Weights of a small GPT-style language model, trained from scratch on English Wikipedia: 7 heads of 32, a variant of Adam for these matrices.
Each number is 128 + 32 x the weight over the matrix's rms, rounded and kept within 0 to 255. Layers, rows and columns count from 0. Numbers have three digits each.

# down: layer 9 MLP down (transposed), 896x224, rms 0.0603, rows 631-658, columns 0-111
# up: layer 9 MLP up, 896x224, rms 0.0618, rows 632-659, columns 0-111
down631:122134066116135102132119164107141142151164139153062119073101143169143197126101127113123072061150147091126160216086111126251100154144138132211108153028176132183159048093142132135187152097084140115122113112122097126155136136145076173094142052172125153130154116124107080162086151186088116111144147146115105095097154149016119157187159109145
up632:084172114137201163143090084097100049098150126090155136073084169103151127137087118135077158145104099124155056164148171062077097137080174152148131144150172110122140136110096162169126115154131105162135123098176096144055090133146187095112081127168163111069152123139188086068159100078171096185150129132090173131091139107116079125066132188113
down632:100110143129131124167107133111112087120152098142141170100116078189183118147061164143233125099191056111183133129091151180158169071050122128158074135171167137077203098108128149141162175130062139108195239060179149100094095118107131163096116117174150125130101137073148110090095098128151083106145150126111131159094129127083123112074073147175
up633:112142181173133165149117154125147169056138138078107118165122111049126192093113173139168126144201173126106149054088148179146124165111158178099097141091150178189095109113141130097122113142078156075086152133176156102103171143111149099130137124100089095130085126156147158144159098138143051170090120105095106074087071147138127152130132134146
down633:108112107166095093076132131085106156127122113158151131178215159137155118130134143105068122076113153113097075102120176128134101085130107067121135103223132123180139129158146140153156150048121151149132133169112117160127106131100148133097098146122123166101143106092116143137093142121146129083102152121088135145099130072181102136165154146141
up634:209142178152135187134174123106109133169122173178104097137158182092099150175129129071131084172134134111129098151107144094054141117144175074122118140104117106210102108131120141077140125095094086122150135128121127112120110117138055145115079130148164088063106149154166142104117117095122110153154096137153155169099119120106072116122093205085
down634:118196129145130151211174167151134128155070122161198145158123180121108117131117115097174065101116123120112074131117119073095136107091134133120135067126110105084128139085123099207157141126126123115134136106157133152140079153153169165054095078184175142098105117140118120089090114113129101070171124109175125155125178107115094096169109194146
up635:158117163104076121151079139153150105089128122047075128132073122148099154158176182107107160168078125162098107076118118079160067192109183145158119146122182140165117157168103117091122114141072129155133128116181072161107143215080085145106117117154156131108151100150144103157111073085134097108113158139162164134110118095141133137161123157135
down635:113150090148081123151116115100139187142131177114138111133141159133155145132136138110137170111115083068140095170145160169075178104119131105099095151121088149098116130142071182079149136167182094112150080113090114151132144110115128122135091109093100142111114110180161075145137147081074137163151117196104128109112136093090131134107161129120
up636:173200156119149124208181135156163126175119105151129125157133151177113107139125106075185045121111131151127116130102143093040110136136110181108102120150140121143169074190123124174106170164096095067122133191103153137126143118135130110084198112173101184092111118186119141106124083135133114140130175128138126094076133134104202091119094100118
down636:115122146147124097105187108086170143094185174095140132103138163163159148121156108113127120136102095109147186101108151155193118150137137128138114080127160150105156156185119093096155199114128151141107175142074127123132133083103117118105142097144128117073167129116164214087090156109099162126124137091119120155133120088027187169123144157130
up637:169066095107126102131156142112143175152104116083112152106129109120128149104172149121113093116134117141117114138114134169141154137083104155089079122141125112166142211115116101118151098176120150181143118095134099135106124199121130109115061131130100118109183119098104114116111090176113145126132155143098148125126139159103163094195165069139
down637:126134144136094182148132148072134128142170112128120128066168160134149164128127088154100127101120148097195128082171122129146099114121134113083182136147145104129173098152127161097134067155105109075140103146170157161106121145080118140154136147080159160112170123078092146131103131067160118153135112150107104152121113081097105072138104138104
up638:069090154139099156145196146094153072098106071092123121157083132147119133166089094115113094093094137151136115079080145083112069143098113194128086148137105155147093093158113057096169111097098152165105159145146129127105108088139063122137111066097088124086165164108133120113162132135091071195111109137073062164093107127119151154118157210042
down638:094099147138144100133167063126145079133110154174082188123211090169074092102074131190078161127034121135090158095155098130114146101135143131156173094053195136174088166095155088103137157082095069117155114159139134133132182132108142157165151137132169091135098107150128164066023105112163098135149026172134147147194075151136146169149118132069
up639:125130105081174120125137089123078121116131153119105148153122114140127137141141138104094100140101192177179106066144100087167144160109051211151120184142067073133104137114090173148108147191159138118104125112144140151108111133140144111087100135110133062159178115128161122107147087159062128104105121155105113137114120144101141139097181096073
down639:094170157154144143099099121164128121085176114065152190160141158136100192080125125191111099171103187120106120181117121129143087169206114150108113090143226104099161123147141145057135125113127142140100131108098131088146133135157129145083134132092170125106132077129113102181182173084108202125121107150067109118182180153144123107152137129142
up640:219112152156204147102149094113079129138118097098157133148140149163105131115100184080117153177096128163107087130126158081143152188120165116152121095112143043141081120064139171047153121182124152118137118127124142098101073148120146112090117079120137118109103105172084083082142138140168151205172104212151021059129151151058136162135167140140
down640:082014184174098111094119165165158167137216172150118129140133050148136159099098120136127165116164058148149194108127141104096090174110129066113144035115077069161205082101172121116156106113100149135135114150141163065095112134129156130131208041124116112081142120084178139120167141149138135081131241152128109125139152121199069139149192141086
up641:141181123130128141091134190147142127088120086154072163080163148082049155178085122158155137122146148165095129094081160153162163132147176117123129169127164141210112140102113084123131065086118083097093122136188060174114144068100097113109163143031125159141111098157175130133111144174114070106161142114143146138072176143124138123132106189156
down641:095137132107154164151151170108143159089096113092153125159093082154130078110171119172091115106179166132137125169113085115068161172175138144137099164151120146123184164158171156149115186129102140133086115169104073131077113145086120096165174084057165154109087084122173155136106130093180175121154128147146089162141165097099077036111167138116
up642:083133190144110155149145032131090144183133063109132153186128126124099133187149158113153088142169140148135124048124195160143189132096134149146074168111108134164097178126176093090123117131112143172120124145138144157165093138152113098098181061162077126111175150092092063101141094105102116187154159188097149053110138129117109160145087159096
down642:166161142105126130131132098104124150136139099148134140070121145112132183106137141088151183105131159162095080130122119162101117113120136158139122081140130111105105101106142149103118140133134150083123157109151169121142112087101131154123122175121117118121122163150137143150149102180114109150160088121132134126156119162203136115144158186149
up643:133118117134065164142125142066081126149097105160102113130100101148179123099103139118157145157141125176116098049128131153100064156093133101120138120107143148118078146153110131127176121099144169126103155117133149130107199131139120199067139162148178072112127148119123118081167117128115162147110147141127085056200109148098134101146128150131
down643:108101100153164126149115144153110130177144135208152095194109137142091102114161111104173125103085097088119092084131092160153209130163121139165178159096049191073112088170156086111137145181130137096107150177109134074160177145193148152132126130116144085161164131152160132192079049143136099115036183126174111185151143114136137198055152165129
up644:087139100174103142150116187101193127106138119147161102104113149072079144150128114105079110123139084182139105200107143161117092159117140138138102138123082120127123101120054076146127116147102145092126163139164205126107182078122134124121117175142108079101187119101129087088123133141124113111072110122120086079120091135130182110120087171140
down644:120103116155134133139176122137153096104117149150121063119105090116068156157085132061148095099116160153086169120174162198116130091059125111154164141093150159090130097121091097110132128086087155167124139095106102165113136099142082084129144115112150118079130124107138188137156166170103098169119050142124159147153120076080197137136115120167
up645:142133123085181123111123140131110146125093106107126089095156175193090140192151133138105146100127156169077073093092112183097094144163126112110102051149058112145130153188076151134058101156140204130090134071080198149146161133101089064057155107192077162189186131196124126146090056123054113160193178215131153157115139110076135124148149129129
down645:151069157188072103129109150135072142136090124129142084054126089077099116123173163116147112161166090080129097138121112122118131105078115073134120165121148198194132204074075111104192188082164114113101103130144110177092128163098175062108110172125093095110100161175146188123112131162188154097107060074113156094147099126117102160172114152063
up646:111143166137094168143077141096156140097100118090135124118142145140131096075140130164147203163144120200186094099086132134162109077095127184130093141143078124103135124135123192111138137118168190124134134133111097119132105196123178145104109133087095131137088093148152093113119090110164128127175141142132157127079102116128116165145111130140
down646:095168136123090060121159071140132128187141144121125163146152101136144095155187119098112123071113149083127138146158119140125118130158145127123110161132121134174129159133115122136119079123138095118105141182127165096095121126116088116115151192121181120146161107133093165216109118120136114120122112105159157130125123138178128154126187127127
up647:126154114134222131109143144156119114082088123084157085109115159108064141162146161030084098105153134072160147084148088134151126091094127106133122145157177153122172126132077115156101148165129134143129086159146092171149100105119177175106170055170143140050150101123129118084171109034086090207142112106124083179125162087127154115086171122120
down647:095108095150097090076150147109120096096107133183165154143053131153157171134118135138126151082189144156077151124108073141131067146139101096176147073117097107152172183132194159113123170119152203095116177114111129108146150115124183126110098137131134161159144150149077175137095153175089121046126148124146131134105109172042156146151122123176
up648:101137125112157114125131147151135134193128108169119088085099186165106104157126142129123132129159201098058126162130133126144159126090190134148141132096158107128108123062084091125179122186124133093137116108151179109117111094110135154123120175121144116132119103146109119090116130217120051141118069102164152101133083076105156090138121182078
down648:145083140144143073122138133083142171107109139104179150126118111080114137174173119204141079172128146114091092136106120102127111060092112108159164167089150159128136128148140167070118100160137166109102122170106150128135120142069123091130127156130097097151153121106113100190131076133100110113130121157102100162107111131171145157173124118122
up649:091202066119113144152115134127187157119093133060076103099129120150132106069097174168077101153158159161153150015095154183142185082146146151097126133074117118159115153168220092121127112148121103137108125142162202109164129122056146071126121099110140102133125074118089114105152123149182124182087119128120125148089108149120129112177160136157
down649:062164134151172118126108180125140129116163091088215090136049091119075088148125101201125096113093087123122106128115163197141160090057145097137103155168100108109136143151093128119141174159142138134121184122138150120167172065126149156146104191150157169176128127078148082139101143083152130157125119132173118125086163150134051082122156123165
up650:189091138145144096082120132111200151119086112118082142173124144101097124236169140142096121185132091117156146148120174150075164117134108181128147102149050123163144134098130194108115117199149105096145111109120128186163173087083109107060109091200129111125117143116111065111131135153142181138154134135127075086110116116099122115183178127144
down650:089118120101142123162099128150187141124100180198086124102093116112167119112122125090106140163101113200133099133166069095125139153180127065124164114175068123083076126103158067147135148100133162167104151144161116102156103161128127131098086097101147187103153162135121165098183139201197167134113134097183118126126104066136083105097088130128
up651:160106128114133128092123084066148183146146078104112131148113156098107107202150110111119126147120119150151090160113174150104124136137107092115064175143146141143139179152106154138110122096185136099139111103136118146070134178086145158123129148078119148059115131141117141114092090133101149130095182163056172137128149171114089131158107088180
down651:074138176072061108138157138174139155128150130194175088136074130112106068166165148148145125090108089118100099149144145118131130129125117125110149062082077129173156151149122113135155136140160137145157133214138192110157140131097163146119110144175105079146121134116126135128136098146146107112150169126117101140109099128078095121166140126087
up652:146129164091142085136094141135165146101171127157099133145136128139098108133125149139132132124138138197099135092127160149119124182102136092149143105111119137153186155117098146121183165136062107138121140112211166156151144119096113136114085102132108096099098150134125099099126075153106077089117159071126161126160077099110173129137103158081
down652:037099062179150078134156093141108147083081142119139160118095137091096151137122198146086090106136161024137178157139171153155181162127101145160125170138113155215113116144137160132150065128206137094119106144145110096059116085142140146143121108132119149162124091101124129106102157104136134108129175175070074127129134118161080140100109097117
up653:110172097196172113115155108100132129101121098122161158133152127114098126122130174127121183117160122129084104138135127152137117139147083138101159127106150127162090078140180166081108136129109152131061148115104158158145083137126106098151132111161160129143147147119114161169199111192094103166159091164138108130086142130121174094113109119134
down653:124161179118049155124091168144106141192137147166160114089154095182132113144145111094139090124110105150141150113122119115115148120158172120144139145136152091168173123101178121095096069133117135146145120165140100099096174097133159197114119111138090118115123099081171096157129146068121114096076070114154162115094099137123117133132119127101
up654:079149129120169177143122141080251123078160079172115120084172144155117082116091122114163152123141148096149150117105151160136172177131115083146083117165116145132120088151146089136118118123204095138082158154164134141153060089086098104144152169108177070093162194077110098114155150109109120120117120181099090081147141133105139103129088145164
down654:167133143142161156107114197117095129126124143150192126123064168123149032110180062121167126135133134119073110096163113173174141113158125133150148100118167095116086081066142110093144160189128091125156124182139146132134116111189138124160112089127137140121133206150135137146148120156102094073174174132110116172132101105169159135101215084167
up655:134153088085094123137192098130166229137134129085117130140161163164088158115186171145080081094123111085128071131106177210101105116132119103179170091181085132155128158134188150125137114120072090175128182125139138177168147113108122084067118136128089201114139144176119102126177098155103145157195124175104146081157156189123124087150074071171
down655:117128174138127166076129078158159052162138082123135125138094149061090192102133111077126116097181120126081218138108162106070137083089086108153198115095087153089136107176122169114145158123154110137114137163177106119139133129146152090140123119160169076085131103109117077154169136198105084141106097150134059105065167110164157151130103110158
up656:189153111130124116101121135118129130131172095117151150142078106136054128082222132089109147146177071147074136141087129085136102169152106171169119141164135075110151158121147149157146089102103124102115091201193152117114146204066169188136141099089178167137130124171120057122072125099121154212095141143140053084161122131114094144147156157136
down656:103155168135146195142119131129120092105128119120108160127150136141129151155094112076119126098122144166120150134119168096176127112142096126092145121124146146104118170133124055164162121177076150078115147176094116172127176103184145137174089190101117135165080141096166160094167142161109125113167121105161115154092124101073090096118110140095
up657:104150086114150129161147158166176146082127126176117110146114101102090121164151122126093100175124099143196129091132135141124152080120142177164193106137161079073158117119082061072144135104132042141134162202103160099112091098130097151128062161195161129055148135126087187106095123187131121126150134147079109099152168200127124116106122191080
down657:139122116185109120153113115084150187125106092059100105096153102121116164114156139134095143087119127109089154156099131142180125152211154114110119116084094138123175148108173168112136101140091146110123151146131098113086128080081101146090163119078130144097133148107156208100172177176183129123086136120103109091120172081096113102142181100108
up658:162100167119124118175147111082127132123127121131139120151223181171087141122161146121098128139119085165132144109146186040158148077177160162116139098106038092141158134197063111128136161139149071145099093168157156158144073116101120131119179111133149100136123124149130087132139071105142071092177128155098133074119069173117086166137109148164
down658:109180116150077179138160114130096170056115126133129141147187034052147119092176146163105094164098105163179119114130138122142186166083149070146148109113044151155116113068156153173137150134157145108065149121070155162108151156127134111110191148122137135199118155109152138117097090063148138147099152121178163136162127123075090144122119087109
up659:119090078128108095172170176158188187129124150081114082081100114103085118130100060111075179146146114094063121122115107220144139125139146157147168089122127124133125192153099127092162191148118145200096201136127158140119082194163142116112053168122054137076132119183164166144068092157141094134163080134106164113119115101108086188140145177122